python train.py --num_hidden_layers=8 --hidden_size=256 --num_attention_heads=4 --num_key_value_heads=4 --head_dim=64 --intermediate_size=1024 --vocab_size=512 --hidden_act="gelu" --norm="layernorm" --norm_place="pre" --norm_eps=1e-05 --positions="learned" --qk_norm=false --attn_scale=0.125 --bias="none" --tie_word_embeddings=false --parallel_block=false --init="trunc" --init_std_qkv=0.0255 --init_std_o=0.0 --init_std_up=0.0255 --init_std_down=0.0 --init_mimetic=0.7 --optimizer="soap_variant" --learning_rate=0.00507 --beta1=0.95 --beta2=0.98 --weight_decay=0.11 --lr_head=0.0105 --max_grad_norm=1.0 --warmup_steps=200 --schedule="wsd" --decay_fraction=0.875 --decay_shape="linear" --final_lr_fraction=0.0 --batch_tokens=131072 --max_seq_len=128 --doc_mask=true --train_tokens=457200000 --max_steps=3489 --dataset="wikipedia_en"
Each number is 128 + 32 x the weight over its row's rms, rounded and kept within 0 to 255. Layers, rows and columns count from 0. Numbers have three digits each. The size before them is the row's rms in percent of the matrix's.

# down: layer 3 MLP down (transposed), 1024x256, rms 0.138, rows 226-250, columns 128-255
# up: layer 3 MLP up, 1024x256, rms 0.139, rows 227-250, columns 128-255
down226 094:136140125124120118162124164117138098151119101137169172166102117074238144120192127103128031114104180172160079167084153118083151089043136090180163091109119147133169165112156145118131094150142161122134068127088081125075137154099147083148113075097147084161111180139115104163119133126091069175101073122169137125189177112129138147149059150143133115088145122153102094132126140153119184094152
up227 101:118127169159119096150131106136135095200095160132095123074082138149085124115110116130045071119089105145169120148141154103215132110137127117103109095118166106102100151152048079135095102131121150191179113155114170075179150172122072165103131109088142155110097081105103149159138157139135107123141180108090096157146155110150054135084156110132166162161096141187134097118137119190148078147136
down227 102:141150097153121135156160135136147145149120132135158156161193123152148119142120103098174135151167209123155142176150133175168120172074138113035067158134132091143151086155092160095145113124123101076074140109142120194087119076114202102151113141142136092162156112135126137121162055091120148088118124081065119144135105143134120104159172124152119149128104117103124153084128111131138169122138
up228 097:155192094096051104094136147083124105131089145131158148152134142173139091107131161128173141141138110165133141096123129191083129148132136175039115092139090096167167115134164087094176104110150164110140130141141117137129157128151058109105117116162146153142136077146160137164106028083067164113096102118124146124147137123186144096109113028161106170173162127071150114110122049116110084156182
down228 094:130139079135188100122112162133142089118127146164152114152118183127131128070131127101145117099096121130181125130178131047105114119114193125093135177101123118145125108067138093069137131125182091156107138124086127066143092131117108134084139140070160061129112075116069154123148181130104102119147173123146113148045192147156099124101169095130116102199103138173103130143172143080127169116160
up229 099:120079128137122166156102129136156143091142152096157121067137164136122135107123118170086090125141118123150105133134183139098134178178177091125181103085138125113093144123127133120149139177065135107140166148119106084164143095086087122148095172096105180116111183116141083125186154064146132144115155116098141108136133140170147099129136074168093165135163153089187172147145135143093120153208
down229 096:109133093121083177106117114102120131119137093154120188141087063148072140153175167129110103139124159154151186088109101120144123128077131179158092155113119106123163095112142130100153099203193095145129105119134146118125154119132220113137096088167160141084152124200110141054119118184123078138172157110133120131089100149160137162132153085145225164105081144151108167123195142060112131081079
up230 096:084163201126121100139184123118091146112158076095121100152053141126128069103108126150154092115162150137145134131128192166167130133149125129112127084105112147105120133175088117136114055128187159106147105163119186121102112125110090115184189136133208104100168147076069147135145165106146092131120145136115092085155104108149150196086159199085086153127082129121141128085137095116107142134166
down230 099:169150131102109114189141101120105115123113152159123190124136062124090128114110162180098127129072193099121164138108107113084119120166180183093097177175116112133137072121125094088124184094153147126113116086087143105104159159144091091056139099163089109129173165124162113160015141143084169161124160145164168152136078134139100095110095163159171122100149151146128105134172101173160151149167
up231 103:136135098144093158144142140096080095144106124075118134085058134161153107151118137125128157135121156147129097071158143070114113118109116080046093183102131113106115144083088126136126175124209140158104117115128183139110203121095128147165150162100120141155107138101077186187138152107104160114069099117066137165142172104164118177113159109082125179131104078135180074107078147158124117130146
down231 109:141128142127165157156092146111159141120085093180110141107164090068035140158113184180149094138133110104153129123104058146114127167176083076133143120095132171104099174155162126106123138117128123125139145115128105091176106190112119188112120095173116129118089122168141166081177119115167184062074076063090169080062140110168134097124118086139134156113134090150194083066109121130136113130125
up232 105:100112112130102129101129172193128114136099136232093137169166180135124135139157152102111139110094099090134181161137146112167110133154153168116130127111155153117118145131107109146063131133092155110142122139123150200111163173177129151197136128136076131124110140148112141208124100148075105172081115129126195086130119118113125056135115122146147158187070134157108093124162086103140119140164
down232 099:154187104092105125131112158155118158082158212138146105141128115165106138101170163129124084133174167154123095128151116142140125142078098126111098050135152162122073143152146118119081162142160116155196171076103176108148117113121094183103115124173115165099163121088127139145049174123132128146137143134118123140080135109103144133126077076084111056098131174133129110148150107105139130086133
up233 103:131121129153175098063166074180143097200135134136139191131194092117137175114127122164065111140077121088090081109141055184084106147105156134136155122142123120159163124149161090136095163129140117157130101139117156122148115148107110153146078082112100176169159146128155154150081076121148149157108061125086125177116139156071167217139138155177112122082122084143123122072094172082098154147108
down233 107:141128132133111133123142131136115082137128123119130113068144150138125143172163137097133180109076137077165133096127093112138150141085067117090131153128141132156109130119130084105135157108179105121138154109087103224109136121109155091150106148092157137122111126112081175130126111134133201110121131140145095173149153117220155133150099140186133127139158147154065126072145165160122164118140
up234 099:163111124153073127078142100133077106114139163058096135188128099137129119101126107135077184139091140128089087217129155085112119149134094101074188138118124136091099065106178110186123137131086154103152126169141153043156136171094142106106090151108128154147159184112146124149124115147124167141151145096167160139119094147082122113131127057116085100149138099143103148107087177132123121168123
down234 104:156173183091129144161111089116097121115124149191195072173143079140106123109104194143120084114115125090128127143115125189190100121159140141110116215169123131072180167108105122068173111127132165146121152158095167131134093155168106144124147171073155094118153089073120184122059162143091156138107152104088157129140166115160089087138115204160137166136141130128132068120175095151118127140151
up235 095:126093116081149106134126136165111132118134125129077126100095113139109121114082176120107137124120206171145143192114101073087119153088106127083135135076091109173167155109145122182085091074145069147085153174166133095136107095093140088117160143103142159138131166116143136163108136077142109091097193143154116101203084152200138146148133119130228137112186139119181145108149090168134159142087
down235 100:154115114109067151099145102128163166214129081131150112112073078155108070140158124095121079082155098080113176206110092116172180139112174143155130125110132148141082140134132131127084127109157139079118088089150120155168146110142111150142110079139093135104088090122150092179105089106143158135128125094172077132176140087124120147156107123151059046100148096100091145104174137168157152145150
up236 098:097108120139115123076143163088111168179191137169052175129132141148205064076118149127096066101115178140123141112104126085145166145131155125139112112091087066115099129147101097182125104151099128105161157187048083108122081075081122123089096171158191148115196145157125134130133110142085137113173154083138100093176085124117109100146151138159122094168149179153115156057143103169176093151085
down236 098:104147098126132117160166180153147110069116110086177150082147128129082148166074122103086111114145071084095120051146161180129115128105126157162135158079179167102163170096171101094153150136095137088079131079165144118109139146103138149130118154099187117146119070118146103081153162140119163098051163142153152117108141127118201137117110112137122156066139152118178086158119157095092136135138
up237 093:109170236129109118115128064184131134110174161105120145143138140174096183094103153135118129165159114142179165128089143102154113131130127153131061137105044138128140139144093127123075132084174116068054152127153134127111078161128116096077097097082129119110148139102131125069079163120173095127125159137055117073120139117151151113126142103156153099111124162159162117121105126135102104066102
down237 097:108136084094169123101108115145143134129074168104093054083134168122145206120137120139133103165095158117119129108129162119107122132166109088149102144130092138162096126114092129218172121114153157099141109083134125139176103080159116100158123093117104177161141133171128146120141087098112072097118153151157097106150092126130081100119088161081127134053136106117129189122183105095183123159135
up238 101:150087182129130172149113125068176123123038149117117141114110117129161164066122113105135112148146113078090107149155157090140162150130158174109080143098149155083142136058149086175119126056140122101169111122120122158155153111186113195165136143134148064126126101110112146073173143107160113157179151169125132170164126120148160182135116126144091091086175066165087123161135093144107106087185
down238 098:114122064151130108116122103168150088149100142137092062117102099168137157111044114178100172177092099111148143098126129103134036178051066124154113113120152123197168166176070188139115136128127161171114113123095060131134111119133140124128125148103032102172073103141140168190089084117095141136081143130123140107062067125177110113117150165121137164143139113110140139115159201103130132117075
up239 099:154083106127189139144072163124116166173196138090125177126147144184085093139128130109132146164083181143089096148191114153132115139141101102117076118115139134182063061069083066132148134127107128110145142123157168182214097170147105094167092204124133122142126109142108068162127093148086114150140127148140112162159120161137103166157120136179084149145110164172130107093138084095126082182147
down239 097:148157114106117155125138122089184096135118102156179108168111093108121105159117171130121083119122095142168132138089148105165084100089106112149137086090147076107147164163169172130157127159202129139195147134107169109093119102074152109169141104141076087067153113133132130151122119093154107147109142105152136098214125092082141154163079074119134060092137124149118214190136171172068192145143
up240 105:191109118138151144105150121119101140181158119141072164129114107139125131144146117158102090116117078122201112107190093144117138134141167115104102113116108090136188162146131054126089121135158071126112150105136167188134155113125107114080170139135122164136123107140171140087139133165114145118123076094133123106137097116066107084181123115135049122132058106167118078151076149210161132148129
down240 093:123113181114159111143142069129091107080158168146159143149177126091134074219130147111146148165098148146075144135086121122123111090110106100122180132145147187151096107110147151150200111170139134157121089100180132121148142088133155118163094131126100122162101112171142114152051103123112223146069153166124153121118185143129110160079115173122108119104148102036121151100098135138154109109135
up241 100:099143147138187159097122119158178089174165131102095114115154106077161187156073094154121186132125072119150072100086127137135114139090184055117151139111115096161129084134167093167128119149060109147139092139116097145117124140116097086197116148128119125105094086197100141131104112116152092117167096172147058132107184110100155181145132188217068109113070142108104074046135108085117130107135
down241 103:139141156139078168154193142093181073086046107153184151091149190136110146126106162104121117116159136152113124207157124139117097146166062140183141110178130124186116114086150101136126102146131128092121131113131115123103100158090153121052134129130113159183123069128140149145112159079087090066092139132119116110164119106119123040153123147135164130152128113103148194169136134191124184126131
up242 098:111135115081149093097121150128096137125164159044164090140151108091110091115098122130116083126087089148150150091116164151125083103129145131095144144187094173140151141134126143109113124187127097134114147071126201183134212170142157082118147170125150100100126185148078106126086070158127170130136137155143097116181102113111126093119131144125094171126100152185093114186118149150178128091122
down242 104:145170095117128112124200090144091118096159131190127163100134093149169110189150106092173059112125116142136158196107077180126155116122101164162099079153057111135189098111112147167146129116107141134099162105097115121166140163102096086157129098132152137147124092109161140103094059108154103133086091087189133107130140116127094161174153119164139090151166106083145086151158155136110118157142
up243 089:178144144126176133141108140128107174134053112088174162136143141127159172111136165184072161096119135129181151148089158176120110112159125151158099100166145126075139122106064159129095100149125146153149127124152215107079135146130112160148149132077108144082089084109145101114069124145130083152122146105086162149092150123126098153105087129146076093060132193110169129124106116159164097128143
down243 097:139088127113162146097103077131148205142140100122084189110147125090073115133119142102139107069145158110152083098088083097153160157149153117075108138134156167142176109162148119206147121107080115122136167081110114119163166179146111164171207133109114118136124111131094120150171154130164116115107074115152125138113152156127070109138173157138118138138122090108083175139138112128033140106077
up244 096:088078104062119182174124123104083135128117104121141129166139127100067123111110099127151145143151117082059084108104120141119114106145096106131135109137087036129117131113122119107129151133114147187153063126196116095150111123141098088183139166101134176158132083117148187143185135145177134113082066065159110047203110084095133178184132103130108126143072176074162141097134107138145163131132
down244 101:143147128148103116155144099112142130121127084060107243206160182127125117138146133146139129087157185128113172142147195089125107117104124104108142126155154140154149118165130168138092190100112091128105141125160125158097086106133090102158155116069131141073129079116181133180132164116176095128183165128113117131156136161186126106099239120160145115132152175126116102081127120164065136121118
up245 104:094148221118132148154137113114113041111092142125167081172123070123104112144094154138153161093093083122175152097122132105105116124095122174053128106151162133148159121155126110119063062095137151104142173102114153143140066138137182141180162135151120122094105128102099129168117164170044127150102165095152112115153119134149138175080090137149124087157145097145161123201121118060112157058161
down245 108:104115065139118076087105165094111129130152169132122132126130188171118102089126104136145133159109148193138096132107123178132142157098131154141148087110097136073122108147089185171114149165078095145109087103103083168102101090084052137158154130156137199121140153151118104079129063115157160115135142132164153102084167118123174139122146156089190127193131129069117152159094117130136088087141
up246 101:179106123103150063044120176108087116100122120124117091179153181160109116079076071116114160128153125143079119136115139119099126172182179155158142136093086051112094190131178135101154068131093195170138085118158179144191166150160110137165104101126108150162111049146175137106130170138087156169120112136170170049100131145110142131120123120096127163110120136137159129147201162123148124157108
down246 102:148092224177081129221139137095128168152116112172198133139122123098159170144149109145161114076082105121126123155070119109170160158141078168194156104103051150112187114136132078156090181052178105139139132078079141138119100121121098160102186166108136137167133175125130098138166122123113122096098144127117157146082096148153064127109072094085153139119138067160124115107078101160102097142101
up247 096:063099118171067118151104117107117177156057142113209127146124131088164113107054091098125150143163116106125051132146118144109127129170185131108100076117122166143185046124160179157147146135146095138092126107131145106122122121124171111148101169144119143161158126048157142120118078159134101190112116168163117127146139112112117071113134149125091161080110132068180167160103110137104054138109
down247 095:136183123107177144143168138141070128114137090050064150177143085116127112146124078098143146110107135108152150095141142158070084105202129134089157114083148076126138140117162124088145150118127116087217168162146126111123100091105136129084111087100115135154106148153159099139119156138101083171122127122119189068131087131152162120069129120117117134142130138098124132109104138179177135147078
up248 094:130169107089123078163142097094098112124165127116165105099149122132189124133121121216147164130163070143201090133159146130117179128146056107113114206139119131114125112130127161145135177132095082162147108137118112149091120233057152119076145129158112113110145158211075111082107122153090135035128145097174121165141106139109081201128165125175158101088037174103201153110135119141136128102136
down248 089:142113126129127173149124132170107117147161087143044119161110087174124169144162128087125130142128125112055128112102105142140072106164150160119145120160083115083113174133140077107119096043152176139126176134126167115164096074156105139166096127091105114110088122075151124095123189092198139166122220156142152115074093120056157119073144118072105181149208111103033129139163102086126140145130
up249 095:125069129120157135133157111158157112159119126123107120136112146146117136122088106174141117108150067099118110003156121086151123135162189144106141132172165113143109157101086132107137129103153120084111062096097091121143144120151089216114130104127109162087155156128127134167115155165096159136099155095114161105128147127139099136157110207106133138140108152063128157143099144139134098124111
down249 095:134139125146126115132104113092138081148153162115151147135106115122136124083178174083174115113140135141082169134183167192117105212160121102186053111191120149084166144067082114135131125113122176131115160170169166132120142104128121126119100108090188139128097060176098155196163135150087130146221143179123095206139131150150156096155145103156154116164142059143160133171111127138112142132092
up250 104:141170087116113112119109130158142085129109117137097181063185057174200133141114132159168126099139106165077109172188146138127156161138165082152095103088065137141169143121090128148105142190106117129096091115124081099108128193073152138120118114154092170143172131131125081141124128120155124102187146090161135198127115140094103166194145140173095110132144212103103199124174091110131112166139
down250 097:123097110103094167138174099137086151171133177177072113161173156122082059149104115088125170178129119068121132147122159136131129114141133111065150119111116150151100117152071086106147089105154150111155180122117160143150152119231135148137115117189130122100106123110101060120142158075147119152190125138105119108105175123191114110135124131168129128109131109144151087127058129166155123134182